Weights of a small GPT-style language model, trained from scratch on English Wikipedia: RMSNorm before each block.
Each number is 128 + 24 x the weight over the matrix's rms, rounded and kept within 0 to 255. Layers, rows and columns count from 0.

# layer 10 MLP up, 576x256, rms 0.234, rows 123-157, columns 64-127
[[114 112 103 131 159 102 126 111 150 157 142 123 168 147 125 114 130 112 126 122 157 114 126 128 129  86 128 107  95 148 103 101 141 129 115 121 154 120 141 124  91 115 134  97 117 137  82 123 131 127 142 105 164 115 121 131 120 142 149 133 132  78 125 100]
 [150 142 125 156 146  79 112 109 145 149 125 136  80 139 138 142 137 123 123 119 133 103 113 124 127 143 120 121 134 139 154 112  98 133 153 118 163 147 139 111 129 119 110 131 126 140 129 110 110 128 112  70 137 109 116 115  99 148 170  82 152 110 124 128]
 [143 118 153  99  98 113 122 128 136 134 136 131 110 118 168 119 146 127 110 136 109 160 109 115 154 117 127 108 129 115 132 130 101 175 164 156 143 131 118  81 126 147 123 108 150 110 158 130 163 119 113 143 116 155 132 165 103  97 138 116 123 139 179 109]
 [166 142 166 133 127 159 142 154 134 151 160  87 104 108 124 147 116 110 126 128 123 159  85 113 148 126 120 167 103 139  51 159 115 156 124 135 147 101 133 142 102 114 178 102 129 156 125 129 153 131  91 107 126 141 149 115  98  65 145 141 123 165 132 154]
 [145 118 117 138 120 105 143 170 152 115 130  91 155 124 131 116  89 138 142 136 131 154  89 104 141 168 149 116 115 129 144 150  83 138 158  87 116 134 114 102 154 133 112 161 143 126 100 122 155 113 132 149 158 109 113 114 124 114 130 139 106 138 135 128]
 [121 139 183 113 111 114 118 156 138 111 119 151 130 103 152 108  79 121 136 133 139 178 167 137 119 121 140 108 128 118 109  89  95 151 129 158 121 124  83 116 127 108 121 148  99 117 145 117 151 157 102 118 145 145 121 130  83 128 138 125 110 131 133  98]
 [132 134  60 145 161 148 152 148 108 108 147 181 132 114 144 147 148 152 153 130 124 154 170 130 138 122  84 128 128 124 119 108 115 131 139 123  80 150 126  84 129 118 135 103 136 133 119 140  81 105  97 123 153 159 128  96 157 125 152 118 100 152 110 178]
 [125 136 152 132 107 152 185  95 132 146 107 105 124 117 132 167 121 103 191 140  75 112 144  79 131 138 135  74 149 149 135 100 100 110 118 103 129 150 153 131 106 124 162 131 170 134  84 159 113 162 125  82 161 138 102 132 151 147  83 171 138 129  99 126]
 [139 130 102 129 152 196 137 134 125 111 148 118 153 125 127  84 115 136  97 108 138 114 139 129 176 117 113 152 140 118 115 132 124 147 107 128 139  89 128 163 150 157  80 116 126 119 136 145 143 126 124 107 131 118  65 113 126 118 118 159 133 150 188  74]
 [163 108 109 146 119 104 113 184 130 128 132 142 148 123 137  99 170 112  90 133 158  99 113 144 129 134 104 144 150  96 118 114 110 166 115 126 123 132 135 111 168 103 158 104 142 117 155 143 121 149 138 111  85 137 121 147 110 123  94  99 167 143 135 120]
 [166 135  79 146 160 155 119 165 119 141 108 144 149 130  76 123 115 161 162 134 129 127 132  95  93 154 111 131  65 103 167  99 111 141 151 149 174 125 150 162 133 142 128 106 145 136 112 140  82 113 156  71  78 104 100  98 135 121 137 106 151  94 135  99]
 [140 122  99 112 171 116 133  97  83 118 110 123 149 149 156 115 122  96 120 128 150  93 129 106  44  77 136 154 127 162 178 154 148 108  93 144 124  89 140 116 149 109 119 126 127 123 144 142 132 129 186 114 105  90 159 106 123 112 148 120  89 127 173 108]
 [122 184 135 144 132 125 112 114  84 158 117 179 114 178 129 225 102 171 143  89 158 118 129 135 146 141 125 120 129 120 142  98 123 124 164 115 118 122 130 101 121 113 152 117  80 121 136 134 129 164 148 114 160 121 132 126 115 115 176 155  69 122 151 105]
 [136 149 101 141 122 123 150 151 123 100 131 132 135 106 109 118 132 133 118 147 136 129 147 174  89 133 139 157  90 115 134 112 128 109 110 132 124 167 141 127 112 165  96 129 164 160 126 133 145 148 106 127 122 110 130  88 137 105  72 118  92 150 149 130]
 [125  94 135 123 117 129 115 117 102 126 140 111 156 121  83 108 104 142 151 140 114  80 115 170 131  97 136 128 140 179 158 133 116 151 119 173 134 115 105 114 130 108 136 122 119 165 107 118 133 148 103 102 111 144 127 159 101 135 131 110 149 119 121 145]
 [134 119  92  74 125 131 151 139 109 176 119 128  79 109 148 119 123 146 103 146 123 172 117 135 143  90 137 124  93 130 171 153  86 114 115 129  93 123 144  99 138 150 161 177 124 127 104 157 173 128 193  96 143 102 142  95 164 125 101 102 153 137 112 128]
 [129  91 124 161  95 134 169 131 122 174 140 146 109  80 169 153 124 126 138 159 105 132 128 109 162  91 147 138 166 112 122 158 119 123  95 169 165  88  97 123 110 127 116 170 134 115 121 128 139 152 115 150 148 146 176 115 159  80 146 132 167 123 140 108]
 [110 125 101  71 138  90 123 109 117 136 179 125 142  89 101 120 168 159 202  99 131 114 146 124 120 150 145 142 118  93 137 138 148 141 106 147 116  84 146 142 122 117 146 179 118 136 157  99  83  94 171 113 156 139 122 106 151 119 120 183 109 100 152 137]
 [121 149 127  92 126 119  87 152 103 153 106 112 109 110  98 117 120 133 140 162 155 116 180 147 114  72 135 129 126 136 158 126 137  94 134 159 118 152 119 107 133 121 131 117 133 104 109  86 108 145 149 123 107 112 167 147 126 109 118 144  98 127 101 150]
 [ 93 114 108  91 126 119 103 107 127 128 134 121 110 160 139 143 109 171 170 127 156  98 154 114 112 116 149  97 166  74 140 123 116 111 169 101 132 110  82 116 182 130 137 159 122 139 149 157 126 156 161 160 116 143 154 130  74 129 122 100 112 136 122 161]
 [ 95 116 132 137  93 145 127 100 182 119 123 151 116 127 147 121 125 132 117 173 130 105 110 139 115 199 116 168 102 171 177 144  96 115 175 110 170 118 118 152 162 112 112 165 129 136 103  96 213 137 114 138 124 171 137 111 148 124  99  90 130 147 135 130]
 [114 106 110 118 122 121 134 165 127 107 166 116 100 143  90 130 111 155 143 150 162 164  86 178 112 124 109 124 135 117 138  68 130 148 133 116 129 116  69 153 156 133  84 162 160 120 155 139 162 144 131 134 134 109 112  61 112  92 145 132  83 127  84 142]
 [136 103 103 142 120 120 130 118 160 141 124 100 103 151 129 150 106 102 119 128 126 128 146 132  78 126 169 143 140 126 117  83 158 105 115  96 102 129 123 152 158 120  76 143  78  92 102 154 153  85 124 146 108 141 134 143 126 139 139  98 125 147 163 138]
 [140 143 145  98 143 142 104 141 119 140 131  98 143 138 116 131 137 120 132 195 152 111 131 119 117  84 123 168 151 144 107 112 126  72  87 148 143 130 106 107 105 142 189 118 144 137 133 126  89 129 102  79 146 156 128 119 122 139  83 144 111 161 133 110]
 [159 108 180 101 156 141 141 109 146  98 137 138 163 130 113 129 160 104 134 143 129 123 158 121 127 148  97 160 145 124 126 168 118 141 105 114  80 149 107 116 109  86 130 149 130 129 146 111 102 100 152 116 157 180  93 134 120 102  94  96 176 130 134 107]
 [ 95 130 116 127  97 128 131 102 134 103 156  96 106 115 108 134 130 124 148 125 152 162 150 134 117 135 120 110 131 131 161  72 122 123 110 135 142 144 148 178 114 188 119 147 139 168 118 157  98 145 129 103 138 146 170 130 129 110 129 116 154 126  87 106]
 [111 122 120 157  89 127 138 132 125 122 142 102 118 108 122 112 132 106 157 136 123 148  92 139  81 144 152 108 123 104  90 116  85 185 103 115 103 117  94 117 154 133 147 178 137 128 122  76 177 113 161 149 140 165  96 181 105  99 132 125 113 132 123  56]
 [126 122 155 107 134 160 114 110 128 104 171 134 175 114 135 126 124 139  80 124 110 141 133 164 112 130 150 102 126 140 117 161 103 130 126 111 141 119 110 126 119 119 143 103 146 107 136 119 165 139 156 118 152 170 122 138  89 136 159 107 108 162 110  94]
 [143 112 108 115 140 114 148 148 129 136 124 121 123 158 143 133 108  93 119 153 132  99 102 118 170 136 111  99 127 102 118 142 163 145 155 124 135 169  97 146 130 122 109 155 125 153 113 119 138 136 156  74 157 133 133 114  93 103 112 144 120 120 131 116]
 [108 166  93 108 105 118 165 134 136 124 123 168 134 127 150 113  97 132 110  95 138 129 134 123 127 104 128 124 148 130 114 141 127  96 152 156 159 115 140 192  77 137 127 132 111 107 152 140 147  96 158 147  93 118 127 120  60 147 127 150  74 187 179 144]
 [160 117 127 139 150 153 136 136 128 163  93 142 158 124  96  96 150 126 141 150 138 168 100 168 152 114 144  99 127  94  97 125 142 127 142 125 119 144 161 147  93  97 162 165 135  96 153  95 163 138 129 130 146 120 123 118 103  79 131  86 153 157  94 106]
 [110 138 125 127 142 137 129 170 127 108 151 151 117 146  57 128  97 127 126 142 135 118 117  91 100 190 152 117 153 176  99 120 118 175 116 106  67 169  92 116 132 151 149 142  81 123 125 156 121 124 112 150 120  87 135 109 107 130 131 114 106 148 157  78]
 [120 104 124 115 131 133 159 161 198 162  90 114 148 136 154 196 102 173 113 132 121 131 173 146 124 129 136 128 118 129 139  69 135 101  97 140 142 127 129 132 108 168 143 134 157 101 150 114 147 149  79 129 110 120 149 138 120 120 145 122 112 121 105 114]
 [136 162 165 154 152  86 104 144 148  97 146 130 110 103 133 130 127 145  97 118 193 152 119 162 146 118 134 106 114  80 140 125 112 111 144 110 153 118 113 134 119 162 103 100 107 138 116 127 153 130 145 160  71 147 124 121 142  99 114 170  92 158 138 101]
 [112 166 157 163 146 140 142 136 129  98 101 131 150 148  86 163 122 128 130 128 120 108  94  92 147 147 102 117 167 133 155 174 112 177 110 122 125 110 147 150 123 180 117 127 117  68 104 118 119 100 135 123 118 119  96 139 148 135 153 134 119 113 126 132]]
# layer 10 MLP down (transposed), 576x256, rms 0.225, rows 123-157, columns 64-127
[[130 128 137 112 109 159 123 134 134 156 134 136 126 116 205 150  99 118 147 117 116 113 144 121  95 118 173 123 100 175 103 157 106 152 162 155 136 134 138 149 149 147 123 151 161 134 139 134 124 129  62 105 161 142  86 166 202  94 117 139 144  91 129 130]
 [151 134 122 128 140 154 168 149 146 141 148 125 145 123 154 109 149 128 126 169 125 130 102 126  96 128 114 104 128 165 139 119  94 138  90 123 135 109 126 127  85 136  92 110 112 157 114 100  81 139 102 111 121  88 146 150 150 158 183 118 129 103 136 127]
 [123 151 121 110 130 138 128 121  93 140  97 147 142 135 144 141 116  64 138 168 121 144 153 135 128 105 158 162 161 114 165 140  94 161 153 123 142  81 163 142 194  92 121 171 159 108 114  91 131 133 128  99 146 149 107 135  91 137 109 114 135 140  98 140]
 [125 153 119 101 116 101 134 114  37 122 131  62 130 141 128 121 101 143 166 152 105 162 138 149 148 136 129 129 142 142 111 146 167 107 147 141 148 160 167 186 148 137 105 112 115 123 152 155 130 146  95 109 162  86  84 178 157 101 119  99  63 123 102 151]
 [125 101 140 102 145  95 119 132 113 149 124 137  93 124 109 108 119 111 134  94 108 133  99 140 137 132 173 137 113 130 116 108 164 114 102 115  89 156  97 128 151 158 163  87 111 168 111 155 159 103 130  97  87 105 114 152 113  60 126 107 131 108 137 141]
 [128 123  79 103  97 131 114 129  90 156 108 134 138 136 120 101 159 114 179 134 135  90  82 188 129 158 139 136 168 141 137  92 109  84 133 133 103 119 117 139  91 135 117 113 141 110 158 107 131 114 169 138 121 102 136 101 106 141 109 108 120 119 147 104]
 [161 126 126  96 113 134 128 102 111 119 141 165 110 110 119 144 155 111 123  76 109 145 119 153 132 165 103 142 119 142 146 120 167 136 124 184  83 132 136  97 173  89 168 140  81 138  93 158 146  88 147 122  92 139 142 111  80 126 116 169 136 129 103  98]
 [115 128 152 129 109 130 111 126  96 113  72 145 125 121 113 156 107 143 125 137 166 137 122 144 113 102 124 126 196 125 156 133 114 114 166 150 143 110 130 109  74 112 142 141 117 146 108 153 174 159 140 147 119  92 126 123 115 107 152 184 107 151 117 147]
 [114 110 156 101 150 170 142  63 135 169 125 116 129 182 135 122 191 168 148 136 160 118 119 124 123 161  88 153 126 108 137 160 121  99 167 157 100 169 154  82 128 141 112 129 131 157  66 126  90 228 133 154 104 102 137 110 117 131 131 137 124 142 114 130]
 [132 120 130  95  93 125  91 139 134 115 141 136 130 117 166 124 111 158 137 146 113 105  87 142 112 144 129 143 146  72 104 157 145 130  99 111  94  93 125 130 114 102 144 210 140 112 139 123 107 162 123 186 140 143 110 101 121  77 140 120 164 146  78 145]
 [170 120  93 112 120 123 154 139  62 115 178 153 118 110 123  88 131 134 151 123 127 151 156 140 152 130  93 121 150 106 162 114  93 119 161 115 137 182 110 137 138  86 113 131  88 116 116 140 152 117 148 189 126 139 110 135 144 140  68 146 115 131  80  80]
 [111 129  88 167  99 128  65 127 118 147  95 133 126 158 140 142 161 114  80 166 113 162 151 127  96 143 105 144 127 125  60 125 123 102 105 137 132 152 152 164 120  79 147 114 110 147 161 127 142 113 164 106 194  96 124 111 115 141  85 139 132 155 136  88]
 [121 126 121 103 123 116 145  87 123 168 148 137  90  92 114 134 127 129  95 126 123 166 161 125 137 169 151 133 138 139  99 133 141 124 113 133  96 117 115 116 144  99 123 131 141 134 107  93 141 130 149 126 146 123 134 147 165 122  61 124  82 116 137 167]
 [166 151 167 145 152 177 132 131 148 121 165 127 128 144 157 126 165 154 108 112 146 123 167 146 134 150  87  91 161 136 130  58 120 154 148 143 145 146 148 184 160 141 133 139 113 108 103 117 150 143 111 160 136 136 131 133 117 117 166 152 135 120 160 122]
 [119 140  74 125 157 155 147  78 112 123 155 139 180 140 104 116  88 125  91 149 169  97 146 166 114 134 110 163 133 178 129 112 156 124  81 127 124 126 123 144 153 122 101 138 159 107 120 108 160 131 144 114 142 130 132  77  96 168  91  80 138 133 153 149]
 [124  97 131 167 139 124 131 131  91 131 169 117 105 185 117 105 148 134 146 125 139 139 110 173 147 116 141 140 182 114  83 156 115 142 150 139 142 138 147 144 108 135 130 120 180 143 106 114 111 119 192 170 130 137  97  89 132 160 170 139 143 111 132 129]
 [110 107 153 173  87 120 158 120 112  69 118 122 149 116 130 102 156  84 120 126 148 172 118 140 129 138  61 166  96 109 140 159  87 156 149 136 115 128 137 123 126 124 115  62 125  77 151 121 169  92  87 117 146 131 131 133  71  94 114  79 127 105  78 105]
 [130  96 137 140  80 107 114 145 157 115 130  85  52  99 115 126 110 107 125 108 166  81  98 108 134 142 118 148  93 109 154 114 135 144 146 175 119 157 146 185 121 106 167 106 124 140 137  82 120 109 111  94 178 116 114 131 127 103  94 131 110 164 106 117]
 [110 143 133  77 117 115  91 119 124 110 157 146 134 103 131 129 149 115 117 131 164 136 108 153 114 121 154 128 117  87 112 126 142 103 129 149 160 137 137 162 152 147 106 135 127 129 146 144 119 167 148 116 150 178 147 135 130 149 138 132  97 124 124 123]
 [126 126 123 118 194 112  99  86  96 160 149 139 117 150  79 143 156 120 152 123 155 114 133 108 188 172 113 121 154 108  79 158 111 131  74 115 115 134 137 146 115 125 103 107  37 147 115 145  91 159 123 124 142 113 116  96 170  87 127 139 105  96 137 158]
 [167 155 138 103 145  88 169 171  86 148 142 161 115 124  92  93 153 145 179 125 112 120 144 173 123 110 115 129 119 104 118 103 101 115 159 144 153  81 112 139 146 148 127 144 134 119 165 121 139 187 105 152 180 165 147  82 122 114 174 172 132 164 110 134]
 [138 158  97 113 162 134 148 136  64 114  91 148 131 139 127 129 131 136 153 133  86 152 120 161 160 142 140 141 160 164 107 129  85 151 146 138 107 178 146 135 135 124 130 120  94 129 114 118 151 132 146 119 129 157  88 122 140  74  94 144 130 118 123 132]
 [126 144 131 157 136 119 105 105  67 118 153 171 105 114 113 142  77  86 111 157  97 106 120 158  90 115 122 173 162  91 189 163 139 111 120 140 127  68 123 157 127 148  81 171 118 102 113 149 144 120  98 156 118 103  98 142 144 124 125 130 117 181 124 113]
 [150 116 119 121 146  99 135 119 129 133 187 143  99 142 122 146 120 110 148 131 110 104  96 138 119 130 140 116 106 119 120 112 119 143 115 176 139 113 114  54 144 147 159 125 126 132 166  85 111 148 153 135 122 163 130 136 114 147 114 111 134  96 136 142]
 [103 110  89  96 107  99 129 157 121 170 113 153 118 116 138 115 113 126 123  85  93 107  81 116  77 169 132  78 108 161  81 122 118 111 166 108 120 158 125 126 160 117 127 135  93 136 144 129 142 105 120 157 144  72 120 152 137  93 141 122 144 120 146 135]
 [121 143 130 137 141 165 128 130 149 118 105  93 135 129 144 142 112 122 100 132  88 136 160 126 103 132 114  89 121 145 118 140 102 132 114 151 150 140 107 129 150 119 119 134 104 171 140 107  86 127 160 114  90 165 148 136 124 117 128 176 139 120  74 180]
 [101 100 149 123 100 120 114 115 129 131 131 118 130 135  97 145 148 136  71 108 159 102 143 122 141 126 171 132 151 137 107 136 166 117 163 109 145 101 157 109 136  99 155 126 121 129 145 128  60  82 130 104 146  97 129 147 171 147 101 147 138 144 150 153]
 [ 98 139  76 188 147 114 114 115 138 104 152 127  79 123 141 141  53 124 121 135 125 143  98  93 113 185 102 109 119 105 119 126 132 127 168 143  87 142 176 122 129 105 138 107 102  87 130 149 140  97  97 160  86 126 130 112  93 143 123 150 120  95 125 148]
 [143 159 190 110  88 152 117  95 120  63 140 120 162 162 109 161 114 138 125 174 147 137 126  77 126 112 111 133 126 125 127 141 133 146 140 145  72  95 114 110 130 130 128 167  89 176 102 173 132 126 135 112 123 127  96 150 152 125 116 144 122 130 126 115]
 [ 98 115 140  93 139 103 130 155 150 143 150 112 140 176 160 111 133  99 108 110 133 119 143 156 147 148 102 121 120 113  95 128 111 160 144 128  88 140 136 127  99 106 124 114 124  58 178  64 143 117 160 158 121 136 165 113 107  82 103  88 124 116 136 133]
 [129 131 125 125 172 115 179 136 130  95 146 144 123 143 136 138 151 153 103 155  80 175 154 147 132 133 164 113 124 152 131 150 142  85 133 132 101  96 112 151 142 130 177 135 109 140 146 108 129 104 143 172 116 124 137 105 148 104 120 148 134 139 147 124]
 [149 144 130  69 132 110 146 111 195 142 125 122 152 150 111 138 126 115 122 130 159  98  97 111 120 150 163 116 170  93 135 138 118 162 114 144 115 115  69  69 166 171  98 153 138 134 157 120 158  97 122 123 150  83 108 151  92 153 119 107 113 150 144 142]
 [155 140 122 130  71 123 109 117 150 105  65 139 131 132 139 124 135 131 182 106 114 130  93 163 136 111 149 142 118 141 127 162 146 136 124 121 131 172 163  95 171 140  95 130 136 150 135 114 175 132 156 126  95 134  94 161 167 167 147 135 137 104 121 106]
 [115  89 109 103 141 113 132 176 150 174 183 132 161 151 113 149 118 130 150 126 123 152 132 132 108 142 132 156 161 114  81 116  93 129 166 105 121 129 159 111 130 117 147 136 177 155  91 159 129 118 139 121 112 188 142 113 136 133  72 110 121  88 121 121]
 [113 127  86 129 170 139 101 106 117 113  97  86 132 137 110 136 139 128 108 112 129 147 124 159 122  84 122 130 121 107 106  88 164 119 134  97 101 104 167 119 145 159 130 185 171  77 166  93 154 121 123 123 119 144 120 106 101 101 156 122 144 139 119 103]]
# layer 10 MLP gate, 576x256, rms 0.219, rows 124-158, columns 64-127
[[ 91 151 130 144 153 104 132  98 115 171 142 138 122 145 124 152 140 125 108 144 127 149 137 117 145 122 139 176 137 146 136 105 151 111 104 130  92 163 109 137 147 138 116 138  64 170  90 109 121 106 137 146 116  53 102 128 126  97 115 103 107 141 109  95]
 [101 142 136  99  89 149 142 117 119 112 115 108 133 110  71 103 156 129 122  96 120 103 141 142 121 124 122  89  99  77  88  98 156 146 123 100 113 119 133 110 106 114 156 116 137  92 136 137 148  90 145 118 148 155 147 144 130 168 139 145 128 102 123  99]
 [142 195 144 146 138 107 125 140 156 118 138 166 138 158 128 122 176 142  89 114 109 119 151 177  88 114 164 144 122 137 143 134 131 147 134 158 139 130 130 145 115 164 156 120 112  87 151 114 100 123 130 138 118 144 138 125 111 129 133 138  82 157 153 109]
 [117 143 113 154 143 149  67 162 128 131 133  86  97  94 141 127 149 126 108 132 122 136 122 107 126 126 145  93  61 155 112 141 114 142 146 121 107 130 140 112 170 114 110  97 133 117 129 115 139 139 111 137 127 123 137 110 162 106  90 123 132 152 129 114]
 [103 119 147 147 124 155 166 163 161 113 142  96 149 188 157 148 156  94 136 126 101  94 149 113 158 169 142 120  75 105 152  96 117 170 161 123 133 126 136 105 114 107 172 142 139 149 106 151 160  99 140 121 110 124 111 107 110 119 162 123 155 104 120 108]
 [ 91  99 147 106 186 120 127  93 170 147 115  73 159 144 121 120 108 104 112 152 133 108  98 119 124 127 176 131 137 139 165 110 107 154 114 103 166  95 157 123 138  95 141 112 191 106 184 128 144 112 126 141 112 137 105 134 138 116 111  78 123 118 164 133]
 [109 104 153  99 119 131 158 143 110 100 130 134 182 122 119 135 134 155 127 163 109  97 156  79 100 133 154 150 120 118 132 126 118 114 175  99 106 112 188 123 121 115 144 122 145 110 161 140  98 138 110 117 140 152 147 109 167 127  95 139  85  95 170 122]
 [137 104 173 155 151 162  87 144 121 160 127 117 144 124 126 149 123 139 146 171 123 154 130 156 124  98 120  86 114 133 145 135 141 117 108  86  94 114 138  99 143 139 133 118 144  85 147 138 117 116  76 106 109 125 128  93 167 153 126 136 129 110 163 125]
 [128 138 132 112 183 136 156 132  77 148 141  74  96 103 162 115 168 109 117 131 182 122 161 161  96 172 127 138 159 119  93  99 152 109 119 126 165 106 165 102 151 164 134 139 109 149 175 144 158 147 110 106 103 138 112 127 130  96 153 101 139 110 151 106]
 [134 111 124 139 110 116 145 150  98 134 152 111 134  89 185 138 118 110 134 108 139 134 137 148 102 166 128 139 168 118 128 119  82 128 121 132 139 134 118 144 129 142 126 157 116 125 138 179 148 115 142 108 123 152 123 155 116  84 139 128 110 138 156 114]
 [119 154  93 132 107 113 110 173 167 169 136 109 115  97  88 128  94 147 114 105 128 122 132  86 127 137 128 138  92 134 112 141 137 140 136 106 139 103 159 155 113 168 128 148 189 137 106 108 119 161 129 150 116 153 131 126 115 160 171 154 131 129 119 131]
 [ 93 181 129 127 141  97  76 117 138 167 143 100 126 133 119 124 134 147 125 129  95 141 116  81 101 112 170 117 126  67 136 110  86 154 133 116 163 127  89 176 158 109 132 162 116 108 160 138 118 171 116 120 122  92 162 121 146 156 125 119 100 133 115 134]
 [121 118 158 130 126 140 126 127 137 106 137 134 131  91 122 125 121 139 148 178 125 115  98 118 118 151 125 102 114 126 127 107  93  77 108 116 127 148 129 129  84 139 145 119 145 132 165 115 154 164 157 117  95 114 120 151 113 155 154 141 138 135  64 153]
 [122 163 131 133 103 116 111 140  66 107 130 149 118 118 127 141 131 163 123 129 149 169 129 129 138  90 119 164 124 154 135 141 129 136 159 126 127 112 157 111  77  95 139 130 129 129 146 195  88 135 172 112 124 134  91 123 124 151 101 133  94 130 104 133]
 [156  84 146 142 133 101  99 178 113 117 121 113 132 145 141 138 136 167 138 132 147 125 107 138 151 122 143 150 117 157 113 179 128  99 149 116 145 137 155 129 107 147 155 162 109 116 114 117 131 114  72 111 138 146 132 110 174 133 130 115 106 110 178 141]
 [168 150  74  96 117 136 125  89 142 189 121 105 140 133 148 133 124 132 127 126 153 113 149 101 136 115 195 150 123 120 138  99 158 125 135 163 130 111 127 147 110 131 111  89 145 132 149 148 193  91 127 119  82 122 147 101 129  98 128 158 147 137 133 106]
 [168 149 108 112 139 123 130 122 165 151 152 110 111 106 108 158 130 158 134 136  90 129 102 143 103  92 137 142 169 144 152 115 154 128 133  92 134 123 127 135  99 116 100  84 120 139 124 139 134 104 148 151 112  98 165 115 139 103 136  84 142 137  88 110]
 [133 109 123 124 104 175 126 123 113 115 146 110 137 154 130 121 157 147 114 127  98 156 192 153 174 114 113 136 129 110 143 115 149  71 179 166 135 163 144 149  98 147 125 117 105 107 101  65 126 127 135 168 119 146 137 143 112 159 125 126  87  96 143 104]
 [114 135 185 159 151 159 135 116 167 106 103 155 143 130  86  71 148 103 126 150 155 117  75 169 137 106 108 120 124 100 135 143 180 134 136  98 146 148 126 157 157 138 129  79 127 145 124 107 125 132 113 141 101 112  90 155 102 161  95 118 151  92 137 108]
 [147 165 117 122 124 172 118 100 123 122  73 110 108 154 108  84 105 160 113 126 112 119 101 127 156 103 104 120 156 162 166 176 142 120  94 139 128 114  88 144 101 137 117 152 155 148  98 135  85 184 105 139 112 134 104 132 203  69 160 122 113 129 125 112]
 [104 142 129  72 145 110 162 109 135 176 109 109 197 115 164 150 153 100 149 121  92 143 159 132 114 172 157 121 139 118 118 145  94 109  93  87 126 134 166 118 141 101 126 115 148 113 134 124 114 147 112 162 163 168 102 127 142 188 140 125 158  81 166 109]
 [139 152 151  84 161 148 157  84 116 149  90 138 106 144 138 120 148 183 170 143 171 134 119 107 146 125 158 119 112 182 125 135 141  90 128  96 109 125 126 114 113 124 159 127 123 127 163 123 112 138 118 177  80 165 117 140 111 127  66 130 117  58 155 121]
 [190 109 110 143 150 138 148 157 127 151 147 138 131 136  98 145 121 122 135 110 125 123 133 150 130 134 124 108 145 127 107 120 131 109  86 100 140 112 142 114 145  72 132 124 115 114 129 138 117 114 100 136 154 152  87 121  97 112 123 142 135 140 191 128]
 [146 132 111 156 144  84  96 115 141 114 102 106 121 183 102 104 102 132 123 131 123 119 137 153 151 129 115 146 137  87 159 144 189 118  99 137  91 102 136 104 146 119 151 128 122 143 109 126 139 127 110 193  99 130 149 165 119 134 122 138 128 123 122 148]
 [121 152 100 106 162 113 115 105 112 116 148 102 140 150 148 128 124 170 103 117 129 119 149 102 132  82 115  93 164 123 150  99 161 128 143 114 126 133 112 130 119 187 116 123 156 143 144 114 130 157 134 118 166 113 171 155 119 176 104 113 109 134 173 118]
 [154 143 163 152 173 138 111 107 150 157  96 143 142 130  67 137 166 114 151 130 103  99 139 155 175 160  79 145 143 115 171 141 134 136 138 135 118 192 123 148 163 125 111 130  89 114 112 171  97 146 154 125 137 142 167 124 147 162 163 169 130 103 116 131]
 [150 115 188 138 132 102 117 113 120 163 131 145 147 121  99 117 150 165 136 143 125 132 109  95 133 118 106 135 125 152 138 121 110 148 115 107 132 158 167 133 129 115 144  95  90 138 107 153 120 143  79 150 107  89 100 156 144 131  92  89 145 117 117 141]
 [117 131 112 120 119 130 132 153 142 158 140 162 177  75 166 114 143 151 110 146 115 133 124 132 176 129 150 142 135 124 130 129 163 124 107  97 116 102 139 117 104 147 159 130 120 137 150 126 121 162  64 157 134 149 125  76 164 135 100 143 129 105  96 168]
 [106 133 132 146 134 125 144 128 147 150 137 128 108 121 145 127 134 118 104 124 109  88 135 131 108 133  81 118 125 103 142 118 129 172 131 150 114 121 119 115 100 108 113 151 127 150 137 101 132 123 127 121 173 139 158 115 142 152  90 195 159 114 129  91]
 [116 143 146 123 145 104 114 128 108 161 127 185 114 158 136  99 126 134 162 135 155 117 103 132 162 106  80 173 139 150 159 132 118 146  85 119 158 100 101 149  86 110 131 125 141 132 126 127 137 160  97 101  99 106 141 141 162 126 164 129 109 107 101 117]
 [141  84 130 108 116 122 153  99 107 134 138 163 138 109 120 110 129 158 110 103 111 137 152 101  80 113 124 180 121 150 146 127 118 133 144 167 141 147 145 187 106 132 110 120 108  99  90 128 103 119 142 163  97 151 109 126  72 130 163 125  76 167 127 138]
 [120 152 162 129 122 158 153 102 131 113 156 108 113 126 154  93 116  96 142 135  97 138  94  77 127 163 137 134 128 123 144 110 137 113 121 118 119 137  95  66  81  97 116 119 140 170 110 132 148 144 130  97 116 160 102 112 122 110  94 177 106 111 166 135]
 [142 121 154 108  77 143 151 158 123  84 126 129 128  87 135 109 129 161 136 144 109 113  94 112 142 145 145  97  79 122 109 102 113  96 138 121 136 143  81 136 164 103 113 117 136 147 132 127 174 140 146  62 155 121 129 124 127  72 109 106 153 174 146 147]
 [137 126 126 162 103 124 120 171 142 117 168  93 116  80 122 130 107 132 170 148 138 127  97 117 115 145 143  83  99 138 187 113 109 123  95  91 106 133 106 120 109  91 105 100 189 115 128 149 117 122 132 122 120 117 151 125 116 115 150  90 163  94 173 137]
 [155 167 127  97 135 128 146 144 157 147 133 145 157 130 131  85 140 131 135 167  65 123 133 144 128 144 174  67  92 138 133 126  90 151 118 149 112 192 165  80 126 156 146 134 129 143 125 125 162 129  76 102 144 164 114 150 130 155 163  88 162 134 107 138]]